{
  "n_layer": 13,
  "d_model": 160,
  "n_head": 2,
  "n_kv_head": 2,
  "head_dim": 64,
  "d_mlp": 512,
  "vocab_size": 656,
  "activation": "tanh_gelu",
  "norm": "layernorm",
  "norm_place": "pre",
  "norm_eps": 1e-06,
  "positions": "learned",
  "qk_norm": false,
  "attn_scale": 0.125,
  "bias": "all",
  "tie_embeddings": true,
  "parallel_block": true,
  "init": "uniform",
  "init_std_qkv": 0.0395,
  "init_std_o": 0.0,
  "init_std_up": 0.0395,
  "init_std_down": 0.0,
  "optimizer": "soap_variant",
  "lr": 0.00547,
  "beta1": 0.95,
  "beta2": 0.95,
  "weight_decay": 0.0,
  "lr_head": 0.0109,
  "warmup_steps": 200,
  "schedule": "wsd",
  "decay_fraction": 0.558,
  "decay_shape": "cos",
  "final_lr_fraction": 0.05,
  "batch_tokens": 32768,
  "seq_len": 384,
  "doc_mask": true,
  "train_tokens": 123100000,
  "steps": 3757,
  "dataset": "wikipedia_en"
}
Each number is 128 + 32 x the weight over the matrix's rms, rounded and kept within 0 to 255. Layers, rows and columns count from 0. Numbers have three digits each.

# up: layer 7 MLP up, 512x160, rms 0.266, rows 435-472, columns 0-79
# down: layer 7 MLP down (transposed), 512x160, rms 0.266, rows 435-472, columns 0-79
up435:151111149102101140118091152102122122183118119070120157172137100128128154196145156121132124107146136161175119102129109039139150086139145113145152116151142148089104123189202108145206149150134155099133101144157153148082123192132112087157122128
down435:124111156147155086154114145141123135135111137126123122109114192107138131130115099133148078190139108104130129166094130134114096115135071114098127073127064118119182171076161109212100109121197099149141108135043142132184068142112082198189138088
up436:152135128127169074117139134086118124080115125152129149105139108091127117185088177173139123130138120107063094103139145185107134101109121116152148135174115092140142142168116095150131109141124123047102136107075175180151218069129103103174129093
down436:141118077169139138162118143142094129103157155087086113142193140159162097148150144090170119078079127166141140145146080111136136142115166069118104138154124109177174087148119147107119144175153102163103141156067101189113099144121094112090093134
up437:157143092185059144143138133128152148119154138152136114135102119153149147136118123120155108159113118112183138132121132110164146123133086090106138060021110122107078107072120125142141145156118082100140170113110132118151119124105079112055124127
down437:086185112103153152137130105168099146138125155145111080129163135177088152115168132175095091113094135124174113108102125108198169163104104190131119066138157160139184167145124111093075135165183114177103104128137089124128084104134166133133102116
up438:178138133148145081143102121145156122139169102148157075114145120125162147132065122088185126103104106128137139130090103186155131133090162096099114171092190199172163098188132162134182107128139100069199134111106153067111118117099117160108128096
down438:133110070130122157217207116104164166141081139203090172124149192115151161124117064151109121148136130091132119135155117164161083141134083180174126132157140130102151192089067050130120128141106153144164145122143184120145105138129147102075146039
up439:106129121137086109116124142139148148166194154106119118103105169153208146128112156171164112170108142121150129091195128129199140159135208116089087162133067091178104092090160185087106115070203052106074126102088128139090129115135124146130172133
down439:155104106144105099113114096159110159121096129140201102135157171116118063146158125153066136127101185149103105149139201094046109119109116151140151131105175125043116164139169105127095139174117132054162174117134109089134147134140136123085103072
up440:107136108152103109112131098116130096120132144147130142162116118149179062161159094147132212163085130106141129089126122128111149138135095149208111120087110186129116083170138081078132147118198125108108075149139145109092163079109115172141134081
down440:106063173116114167101104130131143090113074079104101160062113133121135155129113150087128098126131131189128158156199053097166132109105153150140105143091133175134181126140140128118156060190183177159116160092126103142148143122100178151060100156
up441:071080116171151104103113150120106119126118126132152087118129169149134165145168143146098106065101179119150112125115132109098155134146092152165127117159178126152058127198079089129144156139085137118132153107067151082123124120154166168119139145
down441:113153111127124153108130143126158136099146131123113139137138114092120096074185132121089131137137116176116150197091138158100106135133146109103073139095174092116144165128119090098118137101163162108148107150150088099094154096134105087164107134
up442:157178124168195129135170095136137179161157134099051146102190198131158064108136142068113141116151114128130129126135130133172130129121114125116160094123055155170132132134055141114083094111151105121137144098141138133129129116101128068083124172
down442:146170143093151119076154103136219110113111127172164153130140117147140068157147077143154132144104156140088121170118131141132159131160139123132081157150123056074130125095165130162116135144076115162109123134158191081093084142194161053143120192
up443:222058131176148101190192163165183108146159121146163118128141116121161118141202094122156062150156124123116155068152097108115144162105118163148124164141094134161169121149086121101117090118096084095138145166127114140140096096117131137118153145
down443:096079145109106137104102112137130161095140070151150175114147156160123091117145188142095188166122125167168219119142123098074126137147119193128125150161139163111146146102163111149087113157131108107134089106164133158102144147145084107154113153
up444:095149115078150121150163153160090126164105138103136191102136174134163178169084161167090155104130123132146164128158173141169087177145102111167154142116059141117137139112068083119123121128131140091104117137222149122095108150129147078145126060
down444:125094108195079119114096140133104067171171108110136138172072121145097115159158125109077120141131096093108095138168105130101135121139101141141092124130135124157152152162156136131131107125233089137141085149093078095159136098136111094109153131
up445:121071090135138117149165140166151108123083149187145105126160145121105142139136124145154140105155101120122135080111111115074115077131159076121072146142147121096123165174073078132106165150118115162152109110160114139162092149196169119097167146
down445:151065106144123162103157095104208117108103110138138143106144109136134108109122137157121162122084053080086171142126145151045141156048094151116112120130132117154091059139099142155150143100088122159112139151136140135175142151147100074123122120
up446:139124137202088116173096092151075095147162113135122096159066152064126077177162177200099100137116190149153126161074140126166107112147158101144108096105157055183178176104122111170178122114174169098083084115129136115112114112115110131137170146
down446:145108123090103173076104112154130164155056125179112100144162106140171144106180100136065121173124132074158151079109155137074140097150116116118100156141148067139164118106117121054131149138110091138137103125149192160146093091146154140082141126
up447:196146113103091099125183140103083111146160179108151111142094122137105135059114069163186146093140115141154130154117158085106038132076129124221137134108138100174152127112178055100115174189068116092119057140111101141101154141140140065135068118
down447:171173210111102124108132136165143099123137090083113184113160145167086160167178088159067187100136140107124139111159096172143123129118165090145126125119161059115116099068121079202217105097141124148100137071120158026184058135149161139089095123
up448:171060097088200106139129150085132142113139115152152121139153152081124167144150190132155080083095213190124083121099060093149174113111058059135158151166110182148058126110066098173157100130113096142152163081152167102105106079137104100060129118
down448:134127084200141135091104147108095087124103100072137096108075116132144087220139135147153160116173156168114120166085128047051130121107068073133145141084105149099097139080174142086117086196147126089143148178148171117208063127131120158150146124
up449:064095154175083136136147176125110132137087123154105160127127101130174092112095137152136070117105147110133149129131091034154103142138106157108132125115119125100103106110119114107146090080132137118155147127092141162145183204124074151167132191
down449:151123154149137140130116099073145115115180141148136123109182084081147129178075075067140131091129092113125075131122162164096136192090156110140085129196107095155153117121131159162141125126143119105106124138170073075136117074127143152120135167
up450:188083160125077185122074100064165150112153116164145092200139087171057151107195122128118117095154122089158096079159154167098096129114138076091086153136161162176121171100063086112158129104178161168178126176127107113145164103141107134111136052
down450:143134159094156093159103110125111175096130140144171178144097123189142123099136180115144181131098142087109055097142164068064099068106146160142156094145079167097112153143131102099174156136122120088130116054141046118159109142128113121119127114
up451:169134163115139147130104114086170159127163135168087125096121071148128158132135169193130182052153129167168158170156113132147081121129150103140080153118083136188132126194126058140132106134161186117159187104107121118130165022143111120070103125
down451:090141113132135132141083090114170136152095082141194129215139139167130072146154096131126097139155078116121100150122129089142126106143139169127174152124091136104149061063122095115072168133205129144112106136140164117122084070117143114142114129
up452:091102082139164153054133151073143102109099115124161125197168173149104093129161143115192093132076194132108114158066114113115136137058127163091118170090125153150174158184156144114090139138152105095171142098139189129110179108160083145047107143
down452:069091116121121160095132121177141111102159140127110143049129135085150085106131168143120090120121126134146164134122127116068118103125145178136094063119195144117173182127133094108125131193119146085123138150096164074193215148183121084178122058
up453:126141154155108134143140135137104125128148147122124103151116117133160124078155101088114130130155099150123094095104134146090090193179156126094098150112165128167117209191151114106138162100099073158153123130156151125114086102134103138161122131
down453:204149184122100100078110099156142181097144199166196102144129079092118116120115126124173084107116125111112076114134178120109158146134078150100119121168057151106149087117144103102133147171216096121127131101156078152167098124080163123096096146
up454:126110161134147082178101185119115150149127108105103163102110096110129126125084100098111135111115206083148134160159163134116082128156109144152107083128114102151161048079209195154078094137170060144110134081055182106149120179197161127155233184
down454:171121072095130143154118144065166122085143140109177042063071100167091138134142104160070159055138127189106055119111143109119208085107121110147161141158133125120120124189145128117112117158146119114155106047164180115137134156133078184150156094
up455:098145106117107153131089086121079124128156108080151099153106156154126109097087145118170121124097162124157119145023114128178137161130127155143129111188093124179148024096086078102095211087102117128137154145147176104152094129122188155152166107
down455:189146091101153145121170154127149135117101084102116107102205191119114161117124119095112135074194118161081130125112135181058133137127181117100142187102188151152076162122095171150132117114098098155097103098152119153147145079112130124126173145
up456:119045150176154114145077112109177091111147121169109176150074132115164121125085168115099145143134115109152105178156121081145174150177143064145085150071106106080129115091065090152108153107136134139120168113174096129155152170152080196161140185
down456:166140140092121087095082089117111146122082161070146092155043118168154148118113087116111106158155145087137128132072055166116132102146140106102170113145152094111066158118154162076134142132070075109129111138137156149156088137196106140144164097
up457:145089106120088160122118154143106107158095106090159149167128164115170130141086158156147129132146154113162153080186213181107052175109110102129207137126147092179097155106196116143130129111144147118132143119123122179134130117140175144105155157
down457:184096159164109132141090142143121059095108155095162106044118114162115124131176043165108125134160134109160136154122159070105111108135070145106129160148121160133183110173165072092104124114098153017105119096154106132095112115116159085122088124
up458:218124136109077104066117192118052136159071116142148085147142138106120118163108148096055116122072093120133197086175060098177121148097149094133125133157128178172112089114126140131118117140145094123189157115166125141130113156124122125106183130
down458:078100133067111108143061131108143149110129157141127157203099129153091107065144112160099122063102127151066109178093152114113094128133098109140121161115113106108102166170043105099112067107135113098138125117150167159112142146145172178130154142
up459:145151119157100097125106089126098184135151107129187104100157118128110137131103124141139097134114143145145108144168136135156086122150146123120098126094128117104128074143102115159135090129128092060106086084106098137146183094156138151142071180
down459:131102136077104137160151097178155115165095114130100110113129134064164111034149150170092156125081099156142160082163119147098194144170095127142136128081155161091190121112128139090159165144112169139152152034093088126142113119126096141114024170
up460:174145080197132152125136140071131064162104118210043125146119157109104107149173159105086079071152110154161121133089149182129164197116069152077094072144154166119103114144086119099106140178154170175189095092088142121164116118128094141118190133
down460:075169151093150116143148078159111105104140183155138103129138153126160075154187130063191140065073130115092195120081151121147069114100151155129156056136080144117127104125141172121158113126187181156113074086125067156113163117146152173144118114
up461:038145119111125136057187118097134130145106144161133154133145167121131120079138110142144137123162143172098120084194133100137066121141185066123144066148176147113094119115169119108149128101159140176112103145127095173149074128125101165113090131
down461:148075138122103077169151126121138126128152150115060177138170037173120127139098103141083090078137172168098125073184096136129171113098148119139162078128164172176085124145061159092110131108180112150118129127122116166141137128132114133081093134
up462:139122071122091114141167162090115095102126161124123079235158112106177096149169149096087132089124097116114059065169122130078154105153123069044145141147141106166145173149106115140130117149124112127157157131136119177117110108144115113049095166
down462:118113088053136091102104111124073154092119128137155088082176189129145089104125127187125086119142153162084166148117098113092194122118117157077163121081145114082136098134108110123092104178060131134120147141129093095146115133125125059102116146
up463:143156146076099080150150122131132160129107168176101158165109163157169100113111186155099126113109165124163102135147156110161169130115148091047132166120127133151108091164158123088103118133080083154151137161171109128157091147074160138158123109
down463:120167122117119185125108125162152089149147067174090124130129091149111122162120100149143127155100120112157141144132130135071142076156181137162149125107182102146158151132113093153118071123153095159131129148103133123113092152125129104093176116
up464:153108121172136162101113182109096153102135173164110090126166073143180142178101158115079079110114118139159111181137119113139145136116122045145130143097120125132076151075158141099096160146066122138123116153046179117143121158201122170166120116
down464:135114105121112058145189150175135105195158156150073082107102078156125156122135130160111131112114134129095142101109144120184146107153136077167165146116175074156067083166091087159139085043040107148180170182082083098123138087128166111097106100
up465:120129143082126137099114126168142072126102150062099120144114160102097089083117131077058135091109163107135190125127143160137086121191109102221130097173074128093137133089069123106129140096121113117157072111107119108087049136137162108155165110
down465:074132117111104144146192158124121093120173087156138085148168133122119077162125154120102097178143124118148135101056181162110131120083100128152139144179085106177168177151074074110093127108167125158139110151139162088072083132115114119104096080
up466:106085183108125135147169176075108129147080084128143047174083191163114138043155125130154074078113161152172113143100120135157066102161136106139099150054080180177125116090177114145115188158160157188118125162151141159116130134106100103145194154
down466:138031117063124129143177163084133117139113112110102096066150158167132109126080175132151128112152117117132135150210130160163161169161165107149047142141175084071187096104114193176111120141075157104176131117079083139092114088147142112142077139
up467:113123154089091112135152079155102100100129096138165092139185106105151079200086096167125077083120138113122097144135138164191084155139090121099150095126133154070190100120169118118141114129084050119153159126133174149143052145128091051067141112
down467:100115150148127110171155149061146186115132193186062147151181144146148118166084095097168126163118128152111149136149110122186110138111112160100130112166156152169151172150068120133132139135069144165115079146164112135132128154045149158140153120
up468:169137185105123082149133133104119141161130113100114097183127103094186165163163118138149201092113092110140175143144090115129133147126187182129125124136188167111120055183131174100141067134131155150144138123107143125157124120122115161114100087
down468:129126094164082202118106114174148119163095097169146097139098120110136156128120130104113095178116110168131089078127130109108166186107144085070155108130183126159112167132094133178130163134147094137070126103073144172152177119162093150145086153
up469:151184132118075174109138147123141076178137127170046148181108131064104084153149109158088125099105142113216074096064083153141140154160173130120095156162081073109125144132146124101118194125127094085102162113150154147139125142147090167135170147
down469:126139110121110135141148049071170133100142093164097098132104101177117097144197089126196161145113107123142152074130119066084126146206123186104087178148211173059142124157094142105113139137105103086114115114088095135098137148197158090132135159
up470:143121149127145162137123152202120084190150131091040147095118126131154102164100116153139118076111151149131229163111143139133112087145107107098120203093119136161092095147109120103156130079086139207098137150131121130153161116135114103114118128
down470:117130122147127163091088142149134126144131055119143161142143170124142122118108121125139121176092128117116096158209119103113083116156163115081148156132109149103139192095138137061094154126156128101124073127095113095101159109095122104117091132
up471:125108107102118116162121123131115105172133133190179117129132122158146162126148184055132130092079138144089197115132118193207086145132129117138125162150106084142139119143178127121089192122158127170157113115111108133147143073148091116127132173
down471:142127115172164191146156188098136092167140117161076144115089091132133166172158140042175132163151117156094111147096035105068128151089120152092108077103111134123179125165098110174172158091100109135164116113165135124118129137177140173138103139
up472:153109120127113124145077104148124138134171168146150155138117129092120140133164107091092130129192134123183104149098091169143044083095167144046139132128105134147196160149121147103099111096109131129078149162121166143102135121101119133127096079
down472:149154109164093133132124145166128091083108155137162177159069059103087132127111110143168108121141112083106156155109211122174117096157083107168125164122129140170109065112138148090185146111191098169111129157167107137136126117107111142096134134